Part of a small language model's weights: rotary positions.
Each number is 128 + 32 x the weight over its row's rms, rounded and kept within 0 to 255. Layers, rows and columns count from 0. Numbers have three digits each. The size before them is the row's rms in percent of the matrix's.

# layer 10 MLP down (transposed), 1792x448, rms 0.0413, rows 871-992, columns 168-223
109:109124092080087080109157191077083188125111129125115165152120129171156171138101131116080103147122103111145109109098103179146147171114108106074144131159037103136151102158
099:150125088109141178112154134200121147157102136139109123083120112105069147095131163045153162167130056161132133181138050117130045148130143129116108113111110113127112164189
104:100080143113158139164140109101167116061211166087122209135102122119194114130133095081151143109180141137151141136141132049094096131153130124120135124092158121133182129120
099:077151127188132104057170142104146098117126154148100145148143110185177157075090152126121116148132160136148085142093135129105081135148150080115056112099131131104152167119
100:107118107091118092168179124135160086056160049166181150077121078090098082108155118180147138180159155123146141139108149158151166142181081158140124140144165161164102106161
099:075101136162158118129073086163131144142194147114158108148160171154138081157138142120140112140129171118148104123177149143064107135134130095178161145150104112110101081125
102:136083122184073117037120108137139117150181132149070136129112098184105127140107131112193142116124137127164155121147077136105168170099128149167138159092181121158131109117
103:102083138174109079145156117123116161255126188138156064086110131089139122151138158105121137160168124103137138187047162124118164118148067104171184103114080110147091177080
096:125111097171135146121152112135154118093109113124114060120092147060122153110103139133154132132147000103094129090137141112100132159136071166126097061100093134120112092145
102:075140137105110183107173153073178115124146124126160106170101176164119148136131136082096178138153130114160107175164126185118105161162150151078121130128170105134148166125
096:154063091122138077126135104133092177151089148153145121078105095136115134091123166095120178102174040140166149137157128087131136100155073133092115045157167105093120105133
094:141111147114128180137121117158086197169074123178123192111134153158105113095113108147143144157177136117091096120166156085085190076130156086130173143157113168121182135118
100:091119087081159103134200154147163042164160152189166098121095094068108101156134171055156130103107098124107142139171068094143142113189047090141145070087068144105116102166
093:085166117126112144107149149110078112180126144165173202144105119134133154142130120189067170110135118155127136170112148142126175073118131138150129130155140176122098151103
116:116172126129180131162176115095173112059159112179119133054175102124122126099083117098090137094127131131128088094143195162105151135086120114144110166110118129086132103141
105:109125157131117146099114078173146081135144138122065229174096139092193130090128155160182147085126160124136099186124108101180196122071126111117096151082149141101100126119
096:154084132112090106168179171099121103086066088136101150131087138240099152143085204146162151125088155158179090110131110117154094136117116097104070031126164175130109132083
095:155134101143139072109143179096140104045129092154086113172122158197149124075121137160081144144094138103158104079141183116143111156117164113139142131152104121128093128172
096:142117121192095179155165166112094137255119127085139101079111124099136174139153104108098171173052177120090103145129138163090104181061132131081083153130121131182160101147
119:072115156134109125166153137171139147099204096129129115151125154129128130106121167104157122190128166119129165105135138143113145105148121130107161159200061145099074148177
103:125118144172127150145130179079115192199134153097056138070042151151090137094078183136150136109180155153165128145124130139098221155115143210070175138158141143122152107123
092:119157165173146175146140129148102172098114165086135164149133048093176087118147107116157143147060098139152146189163091133199168066115167137169132131080078108093078174107
105:149057219128081065062095144130057132152155162181116144027139143134101144113068164139100129129133135093133142121168147087112200097149101125124107104128145104130142105102
101:086136180078116142181132098117160080026113131119154155128148194177145161171115080123152097133139133122123129142128133152159129191170170155159136154155109216203129123114
098:104116115176126141124039113070156114187209163146191095109106109108087134061108133104104145131126131093150124149126121131111137184094102162123101064131148173136115102116
091:101156155109125121167102193159098157129131147160136118166129128129104137076110115173057133175137122088153140167195091129110100159123191108101130088113106125111063167119
099:132116115178150150198142138053113131233112146141131059117116140098157134108136112166106110100114165076101111174109108111120156167132045133102129080117143135144072106041
097:109142100165135134131124102108137087202155139169131196114153155089101119102175110154189135171136127130149108140069107173127178113177112124128025090084158127141184093095
086:100087106124132160094132101135176115139164081145181114091120140147167130055150171126167084134165081181068133095149148170143116129158080128153185160199162083065133139140
098:154101097131065097159151185111063160136095123150114104140142180189159144154129083182152142226121105122118146150104141129117174113140159120073088118114145102123173123143
108:165094118099135086135131160137120143118133157138080082123130107146080183153086102122080165103172116121175130211185099122097143182120102096185060137156087080185138174120
102:143106086112091146134118149152175118073094119082056139093150143116156164110174120127177132091123153159158132142133174190080127122169206182143122122130100089115076120122
107:140178069107131121070107105118125130103042099143139084106119148165114140140148153080137119122145146180160152150063169166090157149171143137201058129145184124084168134115
102:178195058181139122152115104080083142187080149126119107130101174131125167205061136129081101108157133106100123181144142112151157158066153136132135139141088160154169123117
100:075201105137124091128159087110073131093095126121126168174096111145146150082128138149124139139113125095155137078085164093111135057108150086140142107181160155161183145219
097:095157128157180210088129135092149142053087132090122191147122148156104136142155143150164109052175088121126124154144227143087104084117125182155107174113074115109092110133
106:152170110106114137153169129135153177109176171142153139094088163154154127102121068096164144119169079117154155142106116144130084083109130069154133101107150110132111106110
087:127189114146112125128148146112080134255034116130120156114161145147097096125081169185097141121136093102160086099157102097114150163092087156063028152135125125164174157110
097:133104170069106174124144118161168137090105154092104108132112150117142074120140138079167119140100147103102154085158119085136071153177116094128138200154162085096127155109
102:148070117139125138160100088124115105106114155095187178101069167162168183076115172142127148134105148142086157142112099174165096121117155106081131095135113056148100087084
109:107098183144141102103170130096144112166134109091134134074130140132091111141118147126149106140137152120105133174109124069107104121101155076138055095174111106163090193187
102:160135141107147095135113165160152153142111089182102083129154085147143136143102146192123141170160121076122082113151158168117150098154187093121127151115125117067135172117
092:189119185176150123144104181157143168106129173141128051124110156142067133118096155144133165167125092164147131162109158164149148143109128123126191140140113152146115117159
094:135146117116146049089198118101116082093093134085104171038084131202054163127161132155101174124073187173153115149096051108139149131125107127138097076131112078104125202148
099:145116112154072145175152152165101183220219098129123168140116108178094127145108114144085085134128107030124130156139152147136123095162102119091119156166135087075095083109
091:039168116111147132132118177126113145115149180135123100174113126123076105068128123156197099124148106120132107146188104131181121145112100154133097117135087114113124135123
097:054117140130099145152120115113162151131231152113133132116112121098152143101134127124082182122118106136146149115150138138094121077115158143112147168164119133142089123116
103:116108063199130119164143125061131064081181109130120076089093176185083090170133122161099094112104109156134135141132065161195166117063190143155165187119139151129135178113
099:120152077122066117125120129130114125123100084127160120139141136134103118116110140129087108149152155141095086114179135103140153137138132118127116142156138129132155191074
103:171084121116132186110125066122076096081138177105096087107149166147228177140093088134178116082147103164116196180182145113166133165114072136158090075113087115142154113154
095:102143090109125123151167074105133128220120119186145175131143091164112134133172108203135142164109114137113130133101117109092069134130167198142131093184118145087145122130
110:097116138109090124115153111128090097142156139078129212118064120108137100099196087091108117105137125088108114103157084076114063129139134111117118064158170153119104159128
094:152154198090149131090111122103220079120163109140099165094146112144124130078151145170074157131189117115108107137117171099147136132153128189131211077122144133110065124091
102:142162050139139141149134097128119149187141072075119138123113073141086140134137117152135098093121089150196149156163106085057140141110138086091124143137171141056103159158
106:116186053092161101155138135152077078117127145124079111131192150152104083149148135083062153090107072111157145118214191120096166059064144149108167142178169166151137182072
104:113122157117120192129126115151158111122061130081067110193121117128143136129064183127111110113139103133136162109187067162097155157138129094149146142164171124089139120103
106:116109088084110109130110132131189079092074080090153088149177172151088045150149091122124147119138086083092075130158114109145068173167145100115134114080097148129162144113
108:081109129085117119102134120183149153134195117131141170137098148104086189129174096141137134121128093117139198157131179148125122167084142163123171144127121105188211145112
105:142158142131065190087094129192118173042095137126162135098142138137151142099097178140111097132115157118113086130138039097163098119046170090118143151133107152082147114152
090:097123149143140122119089210068127085213142138117107140097091181071147155161103071137112119104125125092123041142093058139094132081087108088136102132143164196107176169080
091:126116176161095076118151089124123128129065121150166187114139140169115125104118169117150152136082113149149111058120120118077132080078144116131105080140162116120144145112
104:137168150156113069120094090096123158221120188109176134113132158121149137136098069099103113122123109115153127116143158213108126153089112076154064117096171105143179119086
103:147126136105176121084122126175123098148125118140120114157112153033119166112147129115141153195120151151153059151157158122160143139095138073106138151111099084146116145113
091:152157102166115121109179157102145072173092099127107106139124147100149116171079092094085183103118127123132095114110099150130112195065088122135075104123112148124137132079
113:090052151142132131130078135104155135165119159159099113142179161140089164127090070180198143130113145129111128122091147142163098169111107118160166064129141095127088142093
112:187079135150161155144098037143153141255140140094078170151119084144105106160121067127173105129096125105144074177089074130106162184105131046110079167168150096112134092131
100:122113120134173146138155108091171121084117090146124057118155107108113122193160097121154081084040107166050221112155077114121121147173147105142158104178129119118104148118
100:158076116120102132164082129139099153156109133172094158124074151150134160144183140157099089203151137099152185123096172094095151111164162069164183164144135134147190151104
090:105088187136079104110171138107101152255141114136123172149097140127162091177143132075098136175138184076125106193166157132151135147148105142151232109127159073107095093099
104:094138102131102152139150152114168169134079061123168142169140149162126133130098144134106110113183143152162151109095174105210215104078147132110102134060102142178092126186
093:151139105121163152154095091178126152150151167159140136162194104119108124098127084205089117084058057107160092072147124139097155115142075173180204151111127157126135106128
105:150143184152156068125140130098144115053148107093099088135109142138146166126112152124132106100170115068193145154173170150139174163140099111127124200108108144125124140135
098:112162129150133119113151127111220131125138055119101129112187149146093130113109124130131123068124121073096132102118056107097159114125149106175139104123166105081119129093
103:112143073159120140181129107106166106066140150117159130139232149128103109158167095098083099131080167114151107097079110180148150129181187167177182138109137099119154107122
103:104061071179063142139078113196154132087099130074180092131108107126122112133106133144124144124156125150165061132230113096173166142107158196136198178143201143096106103085
109:111123081135124129061102150147088122135128131159125189121128145187134119135177126106130158123166123124144147128181121137148089161101126136163134165132133139110151213073
101:151093128127087103126132089097133120156150137148145161117120174144087098147071127128118114079141142139094133176139156083101154109125098133184108130196128123116129145089
091:122136066101130108189060100201066133218047218171130102120099145117189079185105137125166095131180125092127148125148124103157117111219147082154122132092112134222117157143
101:088129146127087085100122150153189108098121117079104145153173088116145109120161087117114127136093152126143183182177069128070126144117185105139129153163163120069082175133
103:099172104147106169112112157088169124085180111080169136079129167157105084128156102114126126127117157090042037198147138170117094114113077143140154089152113072130129130137
099:057140077137148122153183110115190161097155080057124086177082085134125079131119183121109140134162114108104116095141130185092081117163054167144133122185132112082166141130
106:130087115079132095077172146159095122162111143182176163133157078117138091127131180118112108120138129097174144092137152177053074117196122171107082150122120130125117084130
098:156148116088149140117137206134092134075061081186145160119116048125129131134127163128122145093134093145195108154171086166162120104075151108093123179089179132145138162140
103:175091105099094106127101126113130139073089134107139112103128153091145131149161120137137135159113150186168152108159221121135111147101061108138063136124043148168144055051
091:163107178080131197094111138159132156207129175165140120165149197132148170131143112163176088139163167152128140124155129096142133184169141085116107101149119146135150126158
104:087155104086129102117104148117151142132193061118142132138127119095111103139076061118171132136144084151123111144169117167088136105121115112166135143107119172147123140129
106:140116149131082155127121106118114177161171145119116121131162119101167135083139092149139111173170127160136136157122115107127119105091114112108100158135096157170114102113
104:136099165125126158086128115111119106087155138098104139150128106148188106145127072138164114204113103122164100131218126122086195152112091115130125097145151142162125185103
101:095076102122169152104093152107132149116184097159139094122132102094104106097131124133114121121086153083128137144087164113102178155084105139148124171139120138133122110118
100:149112166122109103109115124159120158255118126150102114094130158082091085142082122134189101105147093144126165091117152117091115203134160089165081080066099157113177134165
097:079157177131151177072096148102154172065208159126114157168125161117134120142091090148102096118127137117126101163130158098153147087159103132105126110109125165125137072139
101:121160168113068147124105144149182171117120120110097160116157072145130097065169113152103128111091125080085153099133168105095141179120152128128086113135172080082138130146
101:108129070139122105138136077049112136132134110144152145074121114117154138164141151047106158127144146139147147063121172119058155226163165071118116115150102123157123127086
102:120098160115094110104140111077156164137074135150116034113171100148143144113084122121121155131164099144111118103147129120208074138153171116155121106145119137120160110135
114:109077118152125085163103109104104140102125146095136111193156104147071120158082140144109117152090100116134185119118122167207159136144108159108163113200124145078115137155
093:074095113135143096081093123113102121190121148102179164140182095156082149108076120112093140116138129142152074135126137162076117138105142120155159148138138111064160159099
081:121112077087121100161169136157083160255152113144078085117142169123148177165136134131111142111105172148101127101097096122153170091160100148029117141114133146093097122116
100:121095056149139109165110176125071119172107078109136106117149158120111111130091108201124090139119077139142096134104135129133116111126139150175055136126079135160134183122
100:095123150067092128149108096186128133176158147119082173121059165095116153127049132118158123191140128085117092108187179214118167209123136144131125110113113120110129115164
097:174178092130148095119122111089169175142132133141139046100152160134207170117132133124155101089174095135115162133098183110187145099101118134059155180079095144080113135092
116:128144171100153081117096111141148105124111128132142103158183159083102130117124135170051076112149097157059142178127105173093249134077136084156122138146160092134102126133
095:145080129148119152130083087112107169162081123078117104097112125112146115073117185177125108185131130132174058125155161097129129148098174122135202134133161085116127124164
092:135164151143146092108075128168144115114108088156120105149112148135092119136052165071135122101127128105151144175159195085143109163160103149152151155153125148186099117107
102:143085081146167153182118166029117114213132070118079079115113106137140130125135120182136122156091126186130150104102096181207150115100165086169106034121164135063164183136
091:145191183092110219080158125141159113113148120074115133151092141109067105171119156100125126117198081085081095157078129163100126128119080148058124142125138159109105095162
094:190101178131115166107138158168146154255146113116117171159140131037198167126151161144120138173124107196149114154150146121112118106166166177117058104153142131146141067179
105:137088123155119152125113141107142125037134112149143120118088112167109138146108142113175094119124118098138106097151100127169155107142059130160122085133101136120167138104
099:152113155137154147124103192081141132162173162101115112137156100090153153125129131111110106156147172132125206132088152110159129128098102096144106141120096115159101099128
103:088132117137162137139136060142112118160106081085165118114171149124131139123130155130134119089161134140115145098112075113149190036129163084115140137139164148099104155113
099:160115134126123111116139129126110083185178184174094134070103106150016099131115106125095068204094083118150099124079133172212165127119140129123116099113123074172192160138
102:151119132182158112137114148138180117194182097080161124117178113095156159146088127188125136173108165060043141102134160116120136166133133183148105114085180134114099180132
097:131132124115079036147127085144174101117137116160172141155056121095147168117156155130129120048128174128068112121164087193141206091144107144095116115112154106080148110115
091:152145085172133112103157091176134108244086157096117098118110126108174066198142143126122130176133128114128058113172136098158106139107117106128162126113148093144126137129
103:123141112118102115090119140146141005077165115127147142162059156141120145148110180106129097137131142169167114143176179066125237084074107173154115112121091148091182146140
100:137081107196068141099138152008187090117099103183090179153137105173123136168149130103090115168093155111113169153128147160070206120141107064115129079134160088148177130113
099:141150189106156175076177129129132180125107184103044140072108159168228104115103159139096141100146104124175123113170119161140106128141124167114151122203113080153150119120
102:215156110114140127069113140099142105127079110115091092113144122122149144133166147143146119186183133084146066174124138184111183152168164099142097158081198092077141091153
095:142171155127140121111174141121113049097096118237139100117170175085110113154136145175182129167065147142108194162164098151110106114168169159138173073173136109160100119100
107:102146152169114163093130159126119129052069116106163135202124163138158133113096100072089108113115161026063118161092129118128130153160132070120255121104164173120097122115
099:121133118090129149072085091192121159094112113134135094150089117129206158112121147106134093109128132178167064120176130087108146082153161104148132138130144154139150157182
099:090147062136124141141066111121133069173142162115151082156071119138110078128077101142047088119106162144177162113141125146160178116164144090148205167105147095113155139129
103:139117077157135110108104129139100086139099124137107081123198134144093155161169108129098153123201093088157065121056131114138131186132128099145112111117137138158099085127
# layer 10 MLP up, 1792x448, rms 0.0572, rows 872-993, columns 168-223
101:173093231131188172164176106107129150116076161113169155063117145133150106110085103132052113140107104141090143138094124167183147083128120143121157170170100115163132105162
106:131088122137132146136119089117132098080121171171109143119116169150115116100086111221122189104124162124084165148115122177127078161113129185090093146199074125129156116104
097:091087168106154191184083149034157096108096187100108115097105165146111120124178116140104120148137129153100127149146099151141141123109165125114151145131123091122074080131
101:171180152190107140155130145130176162121147165092163132136194110133096100110190148130094132135129112101118062146171127146092170130128129073121186153155156102095122161130
100:177097147101120101072194135135094190122148148113159136140121080156170129142103114145082205107132178118101164139080125095133111176140068106142095137140150126101135123094
098:055113117119125098105151177063155123128167134130110087165156206119190114112170145149091118103106125170096110137158068152076053140180131081130125108143080111132140129142
098:115141160132141147138148147182152121133119157189183057145148102110099137174130116128071119165120175125096120146139107125167175102116093130118162161151077097124137088129
096:052128091070130184093170164135126153130122123125108127149138139078105112100145128109116128243074108129153111125155078145114155130206127136123137101144156113121176099166
100:122116097194142090195106140138147129122117118163209090125129108090168083143163182073150159132165182148159134181089193116109167142153119163176145086093117118179132086129
098:104162132131131133155147115095115082146171146136091170123142181103132117142111140153145150173153152086138120110108140168170145122085164123160127188196110130129104044064
098:199113047114196111171165078106142087145147163127150093085127158108095073126134159157124127151110190157161098151114130127130094150152105196095153137142148119148107149114
100:197150137128134113200176122149125128102135150101112136179064142155122136122138164111156184187102162130120163130102132116143134142116136188082144132179110150126179058142
095:156123112135130172126163115152180176134120163102146116151137140138088110120119106139138122175128116126169080151164113107111061152092115146121172173144152095155080078143
106:135149194170161166103177119135146186117132207145061137095117122140185148098142084108124117156145130155163110136154136105122118130110131119103106176114108127137119113107
105:115154135122163174157193100143103173112064160108108127111137164098140110111117117066099115148157154123151105179073164116097105201080080077120115125112107146160143097117
100:119166048148174173118152121174113116095167138156173076118096170081143105080106159105103119114155099076075112156079101159155117193099087165148195101116138106102156087118
098:167109145120122098089128136126147158098143119146123131161099070101124156142091118065164117120129120105080125136156070122130076153134122094190132119074102094141178105104
095:199111147151180127188204168158109112117117135163115155162097098098121102156150107140104136132105214137066110167086179149156142153151135079150118126159166094081168161150
117:093069183130121189171164172154134141120121116178141130143083153128150092091142120159084152106106117114097104171126208144091142147158076095115147167176075110137165112091
103:137132109143156163092149143138147086108116150097101215152113114092137114179109155138113127135102127165091171174116132151115156102133160122139171103145092108119207087148
099:108106113100127149114134133167113095122107189135100124146114144112164134137066074187140184172073135148085137096110170199097108146101138172067154146199130099114118101110
097:104171064148199170130194132130157152126075137093129116170086124090178129130129126114109175092088188164127116161098120144087108212128181133173115138139122147145084149146
102:155127104115120133114111165066141174112083142118086173109149086121103127166107172093042123083094132166165185139154141129089123054073129124107136095136102094120158151086
095:095146137194165172133123143090068155094097137155144149132125144148185128112154094134094128119119149116115110156147103108151140138121130155117142137194164112157108162152
089:154149165140132166123124099117113165113153145112133150050146094117089184110085182133137098070096139098098132140122079119118142088142106123113154141158147132121181154129
093:125107076118162133128156107170151141131164179132166128120153137173057135145139097074108156144079124160162128115064166165067150122098151182137118144175127087118114155122
094:183112115095160180124202133143124127135087135125164109060156147123120142174132098074105139129110188103096103170136135138133104132161149048114132181095127148098146187138
093:156121137147103118107167157139080133120086167101124143150136092099089038171126124134122149068146159106117135186142119115093090163165123160181129100111215166178113143151
098:214126105136098151148110127148139220132069099086165115164100094137145122148132110172115163167069135163087127116115122127132115080115150162135175096138176120119113116156
103:123114166098136092171148127092115114141165105140180154173094118130126089101168117129056160143130125100125127179073138142085127179171149130135150098188130141140117095101
103:170173137144158157177159153159115123101111168120129183117128088100134113159175160098152133159167167094148168154151104176114185146135096118165162096142153159149161105117
106:133160087114151188183148209094093165102071123179139075138102131143159186112180176126106112098093111158130150140124141161081098124117118108146138146080117197124145107187
103:153178076124193151118141131071107156114088173124078131105185152059192178126129114160085161115093167181102161120137131129084128102049174190085114115181126103085153161124
102:128152178095128091125095147123187073142144120161168145115207186103176134140124178145109160148147150164110088196070151166070138146099052155204161125105139094127110138111
100:116153137105144158199130169126127078125110128136096118183111163089162088126104085092109149137161184018152152145106115161164072163096129121150174217135121177155103130107
105:092073174164159130110155170132077131105167083135144122121145140080125177121104125165098141110102175126105142117087186076135110189112106196086173161197144101093132152082
088:135089138113142140125108205134139143136130123171142182150203131120153103120168114208123071098160146085101114139159134146147196085161215054108130179143146121139142106160
098:138157117072127138172095126082065137114078164130095153126139154146143102109087128121070159132143092155150116132096167181126154095163129142101128134146142139132113054135
098:068178144105133120095169144105102166084112135147214121166134173180132140148078137117114098105150162108094063178141079123080147120156088149134138154169138117144145161114
108:133130145156123123158177216075180140100135159095143137139154124113146167140109125148032140171141112091168128198158156106091076121116120117131138191129119071104166125163
105:176119181157101159121105153133146182137138183108154123095119158148150183173122109128142150183125185072143102171151235128113176158119186061110107140166131109097120108132
090:145126139120093137128093151139121148108115204162112181109178090136145078160121149126161128094125141059167169128097074115119143154157122103135135176174096127088169123152
099:098144158126123204182084143117123201129137173171149124144131145094132056128136153143137101173186118102168117166141196157102114131178123137159210149148130171172098050068
101:095086151142154129156136180180121113105057121113170143162150140131068144137164103145123138105086128143122156154075124179108131099127074069129163120099127130096133171146
092:122105094135132101152119101135148116114121130151132193102126169128115138124157166084131140102072163110145177132117140183070106148133113139129135104087087146130143135130
093:069144087110097180147125141074106097122096117103116153090166152107097154146105166083131145147117159144129219120150174156081155084193133097097163157122142098149091192127
105:182136101097117175124141179146156145107112120147119145163110147099082089100166126102107122121150139119163138166100119114091187151199120079191120120102120160138181146117
101:172158113079177109137085116136169102079126153127102118135123116123172112157148151116155108140117142106178154120084102170117125104125096168070146124096115113133117100147
104:076176093149173109127123131099131138109110146157115136170125177116095087165126090147139148136072131146096077147118118169147188121126158110108101101135136126113168185128
100:112125103110109148096178112095169148104030148113162133101142127118123117115168102154114184172076135078151127157156140052117114142145129141119153144129135129160155120159
105:116133117108190142160098159140092151069122163145083131170134095138096155175121046169131154141140131085148101158122155113121128184118096146100176183139140130152164196131
095:083139155138121185156137181136123140128133160095092155104130170117148131116138095155112118162138110122124150138115203169113149134134135178061170161148165079137097104103
100:113099112124099140152083162078099151108153132149070109155115144110092097134102057085100146093149131098107157123135134117174105120127155085122150156145133110113129079150
105:164111145123110177127123159126103160129156193204125134121099155091127105137095095182052111112127136099101069152134166136161128102139136119099152153178141120100143122138
099:093149134110143137110134158111048096080114143117164108105152136086068126127134129112081144167147133122130178125140083150150166125148142076110180116161149100120107147066
102:151096106125109133136132118082144129085128158111109101128110135101152149096116109153107141152090114114135182158104120110129117168136121140132185090096182067103115156132
104:195163092122148144171225196122045083080083174090123153114203155183194147132092182177095094178147184104118133168097091070094107162113151133124168153098158130114088156082
104:146063099125122155136212161092097098072079178161065134103122183078136135114111119104097149142182103152132159148109124124136092160144084115139135090163161105107199133138
089:129119163127118151071115213098091124138091093101077116126108116101086117129131116169066203135140142123144170157105100122184156123153027118168125111101184127151159058121
087:090117064133135191166155132108187107121144194149152088192094135142127172150121106188116122106124137170119138195123204128157105121094121141110183151114180127078161104140
105:153086123159146133180144114128101152087150166166167116089096090103118209074153098136109164118099163179063113099123152119145092091148164164095154132131150134118163123149
104:164112097190108148173166142097143124087131070158123143130161079180120180120096110125127143141100154090158151095022139176096159121110130206085150176107145109105162104133
091:079080160122121130081162167155097118130112160177117157116127147134169141183135128126149106152105112126099128127111107084150178115154101195104141134119178129150113106164
111:111115118134090133150152152131140116072155185201106139119099161111097162137135136142150099126122134111098217126117179139119122140159095153100201154086128097145117146115
105:135106134122160167143156145190089099123177142083067147124161188138163120155082166124021162136149159126159141141139116156096139121103143121129126121172129111140142116165
103:043136150113101172071150168174129126117093109121150169173169155108130131113183067160095118158133139139166134142122156186154139109114164099108158134124087109109133096127
098:155138133073160221149145099104100116084088126091150149204191207167185201155161117114128124179141123136147143159135106108173148122052120115145147103150127147115142125150
089:127113173129110150105167206097148154149101115111105084122127178173124148065141156101107118156157119156086086136135156136107122155163061118097131133142149063085171124118
109:107164128091116096128117222099140121122084138171140102173106142144161105153189189150117173098094135128128151121102205136161159151150124099112149111156133152167121141147
090:153114121132125133122169119143165134135088170099152110100146132118183078107176120129119135177084133117165081157083142143124128166159136065147125137145072156142104133164
109:123157095153139127194136087133146192080128142139134119153123126081162133157082108134119134144132106145077127147149184127085093169128102122144110156166127113129114103093
105:129141067131182170167113093098121146138139107151135105146188187076138128139124137168131122160081215086133107113110157085097158114122131118136189164172149109128148112136
103:172133151159103151089166110140101143115121078104108123116071116140107159152180149150022115130132190153107110137053140120100113117143110124083141160116082117159148175171
105:128159107086114096123155107090163192098073125144157132142167138078107132120113118125113164167122131136083091144110177137141102119177162091092122136115096124072148142177
103:168143150104101145076098169121122127087152114177152105181106078119137097055072124110091119126121146168086106178119126119139102130126136088098130208136153086082125148151
100:053144109147096113162116152084119092099164142096175145142165139125151208112158113149139127125147174135105160123090085126147137201144102141158123128131133104107123121103
094:117100178126142157116118101129136148101099140112062090083104118052117138106180151145091143154128152117193048110095130109132109158133072188105133170139111115129160122142
106:118146149112099125101134153083148172125084132160147170151101136107082114094190116135058130125137113140131117142120092138137172095124136157075163165224154125161123104072
098:134150169064088156103129190147137248116138168140076104062093151103096104162117153097152140103117157165139069109130128179117102129084114076103088188151162105094129145087
100:103114154078158185170091174122135152100185172172138148092119192071076117079114129117098091181113112103126170159116183157166145154110146144077192172147154134127173097115
107:103076141143201137140122140110134114118128223148089119138141178174113134125154145147164041141124126060088103217145118105122119110155104163107182123115106084143157095125
100:124074157096115184143168097147095108141126172145160129111175119150163205085120152091160111154097162045132116152118102144115094110108143140069139110124158126097124063120
101:153130126121167198131120126119142087118172138182140107128118137153095136169117129135115141118119148118096118164079093215185156129094132071154111150125154119102084133125
100:090144077127123095126183080130130096132085094127130170087058104128128079137115125071096134077079117149111111119139135187094147101103150160154137109120165080133106130108
101:090132146148153163131119149142065156120116149106110108104118188112164153066129137134061127130145154153163159154087115132109106153163144108165169125185094121133126129105
103:148132184086127147096128118159146079113100168145142100132142167137142165082087165105112156150112137122092151191097116122156137195084137116119134150094125094147224069166
101:089099104103136159091117097125127097109133117129120120156105189106155189074154142199099099229143149069107171179158166152102084134110127126149182129145133157113140106109
106:157120113089120086078115208113072103112134110086149124125170136134096198145148167152085184133158138126112154146109166097122117200097137177088148131081106088133115154128
099:118122095159139116138113152175167156102113158142165125138097097146104112071135151123147140148122152131117113130138138106132118155133128172089139182158113122116087140133
100:136124104143121125116162155102127136112132142094080112077147135164121183064171117107160174106155170169187148110113173184139089184087133091134135150123124099132122121163
105:106072153158105125106109123116152071107136188132140120171150140105168128154118143140091096195072149139080066155116131136063104095148162156085132142104123125122129123084
099:149149106115168161039120168107155109063147170134124070118159095107138119135127123090131100108134143137136165156142110157133146094135061062103133198098117092107099142100
099:121158103103138150166095115129105097119133214139199168153115183133103110076168114170107119103131150116154133148131106168075141158129065099127119132125142132153114114089
117:130129133149132102128196143155093087091099140115084151105135170018058132115167108152156143151183155123071168156085168149178153177108136102100146115127145121150166186157
095:109153110090158192176127155144175102129118153137125095135132129078156112153093118108108135187125135158118126123118136100123080177087182132154128117162131112126077108152
084:133130097121158119157152124089122168145134120168102114147153149120110154139116085121043087169152118122152117149172152204080174097130128125130153165137114070162108160125
100:117164148042124142137171096138098089141100143121104148098107137148159147193096125169074154099171128126120154154124120130110148110118174134115104064116138133102156135163
102:190135083170160161137124169133145179109086103130116055122178131174103099096167126084115124131167118127152149155081095111100109107122106136158110155123131158140163116130
094:092127173104107122092143161131123121104141123139099118105092110069110113070140143153091148116092141129122112153114109149141084117142149097126087118225045135138135105140
121:091128101107165124186096132072115122098081103104132105130144110154115151162148154095155144246146156173157137159076135112086110126152105183159131140138110111189141122124
097:136192094115136109176194133181115134133100163150155138146101135129167110172139113109114104099169121117126162136105081123151096129164163178119136109126166093120093154092
094:068086156109155143196090182122090108118182137114195133157168185134084126103148169128098132218078125089119135117119134168096096102160167119123144089163134099091144097190
101:129076127120165192124134128072151072069143119151139160072225093126078160151154164104112130096143159167125137121064163153175072154130129111094178184123084096154141125103
089:126151104183164180110103119060117151097142125092194161084077121162137157118094148101110152114095110090130112173131095168126123118182108144172161158140172064125163124050
094:145118117126101182157120199101148069131090147128164160086101085124100175123113121125120200130156158125098091177097146128055152115108104136055153117118086112124086170141
103:180157046145101087173118147079194112138128127220120200092150145096125142137104191086095184146096207106155133170091192141104160125108180135147164098148151064143109205100
097:137098128124134134144095192115126098086129121100181093160164179167160131110112193138073197210114178107136127172064145139102131139163182135110153107110146107170102142050
101:112133116078185158087161185104134136116143149186165140169154166115111174140142135098021141158098191163135167128109112223101141102137092084136140130093177058091132132125
100:135122153149114150137113164052138181096123156134139100088085152121191191163128149170024171133161182085185138102144189166127115159123118155084136161151140161158179121108
103:111149167138132103109084224105123157109155141150158171124136122110173175157181187107124124084111139083165165140071132169046167101085146115137112109161132099157145140089
094:146113101107147136122159176124150192128123099142075102125137136168116100046148168169127104115187118134163102145094108095147151151087237155164146162137169186131131185117
096:124125144086181147086127119127141137129146135199045103119120102057151152108130194109126111092173134128112149148085154195137165100111121171110133140096130125046157132152
102:116148074128152139119117119115140115105128124121134107119135127107158132134136063096124133151132135141170155144110153176121115146139120112182120151116075133156096079103
095:126097112102128160136146173084127155106096174064110129051084114098096163084179119146121100152154131162113171108092153166108185152156118140129155165123174156098159178126
101:174163175140136178193061135166147119090110212072181151133090133112097091085156133186130152119176142130105149152095127118135173154187128149101122118118117134118081080099
106:142068121124121197083126174157119173128122184139139163144114211113142103195143144102065143098120146096109171132099123117134179160136151143128160148200082148185159093116
098:114076161141080099155106189151093140095175177087115139148129102170101152088148098173105107157157121082098022156123162172096147144111155109144130159092110095117116132126
106:114113100030146117137094110128123097078158163110146181116111102177100189116135080137149159085073131128199197156150159175121127185148136077112087102120116114075140141116
102:070113088047056176176130108135094135091176102125178109122173077146124109050151048126122190140127146107132188151179111170078111096107140154132118119114102090152095106116
097:087143119115135184106168127112133140142141180118066102119120133120102141139141097093105136132134139152107153157119138141139077120134166130145164203135158072101134166119
108:169149164085115210122113160108134099115126167141158103145107184149167099151133159123128144130166117079106131124115155216094117179132131131143167114142135116131148119135
095:168096123158135138144154157133151135120109143120141114128101160119161115142148060101099173140126132143144140139134118129175104177140100131143157115155098107106141123143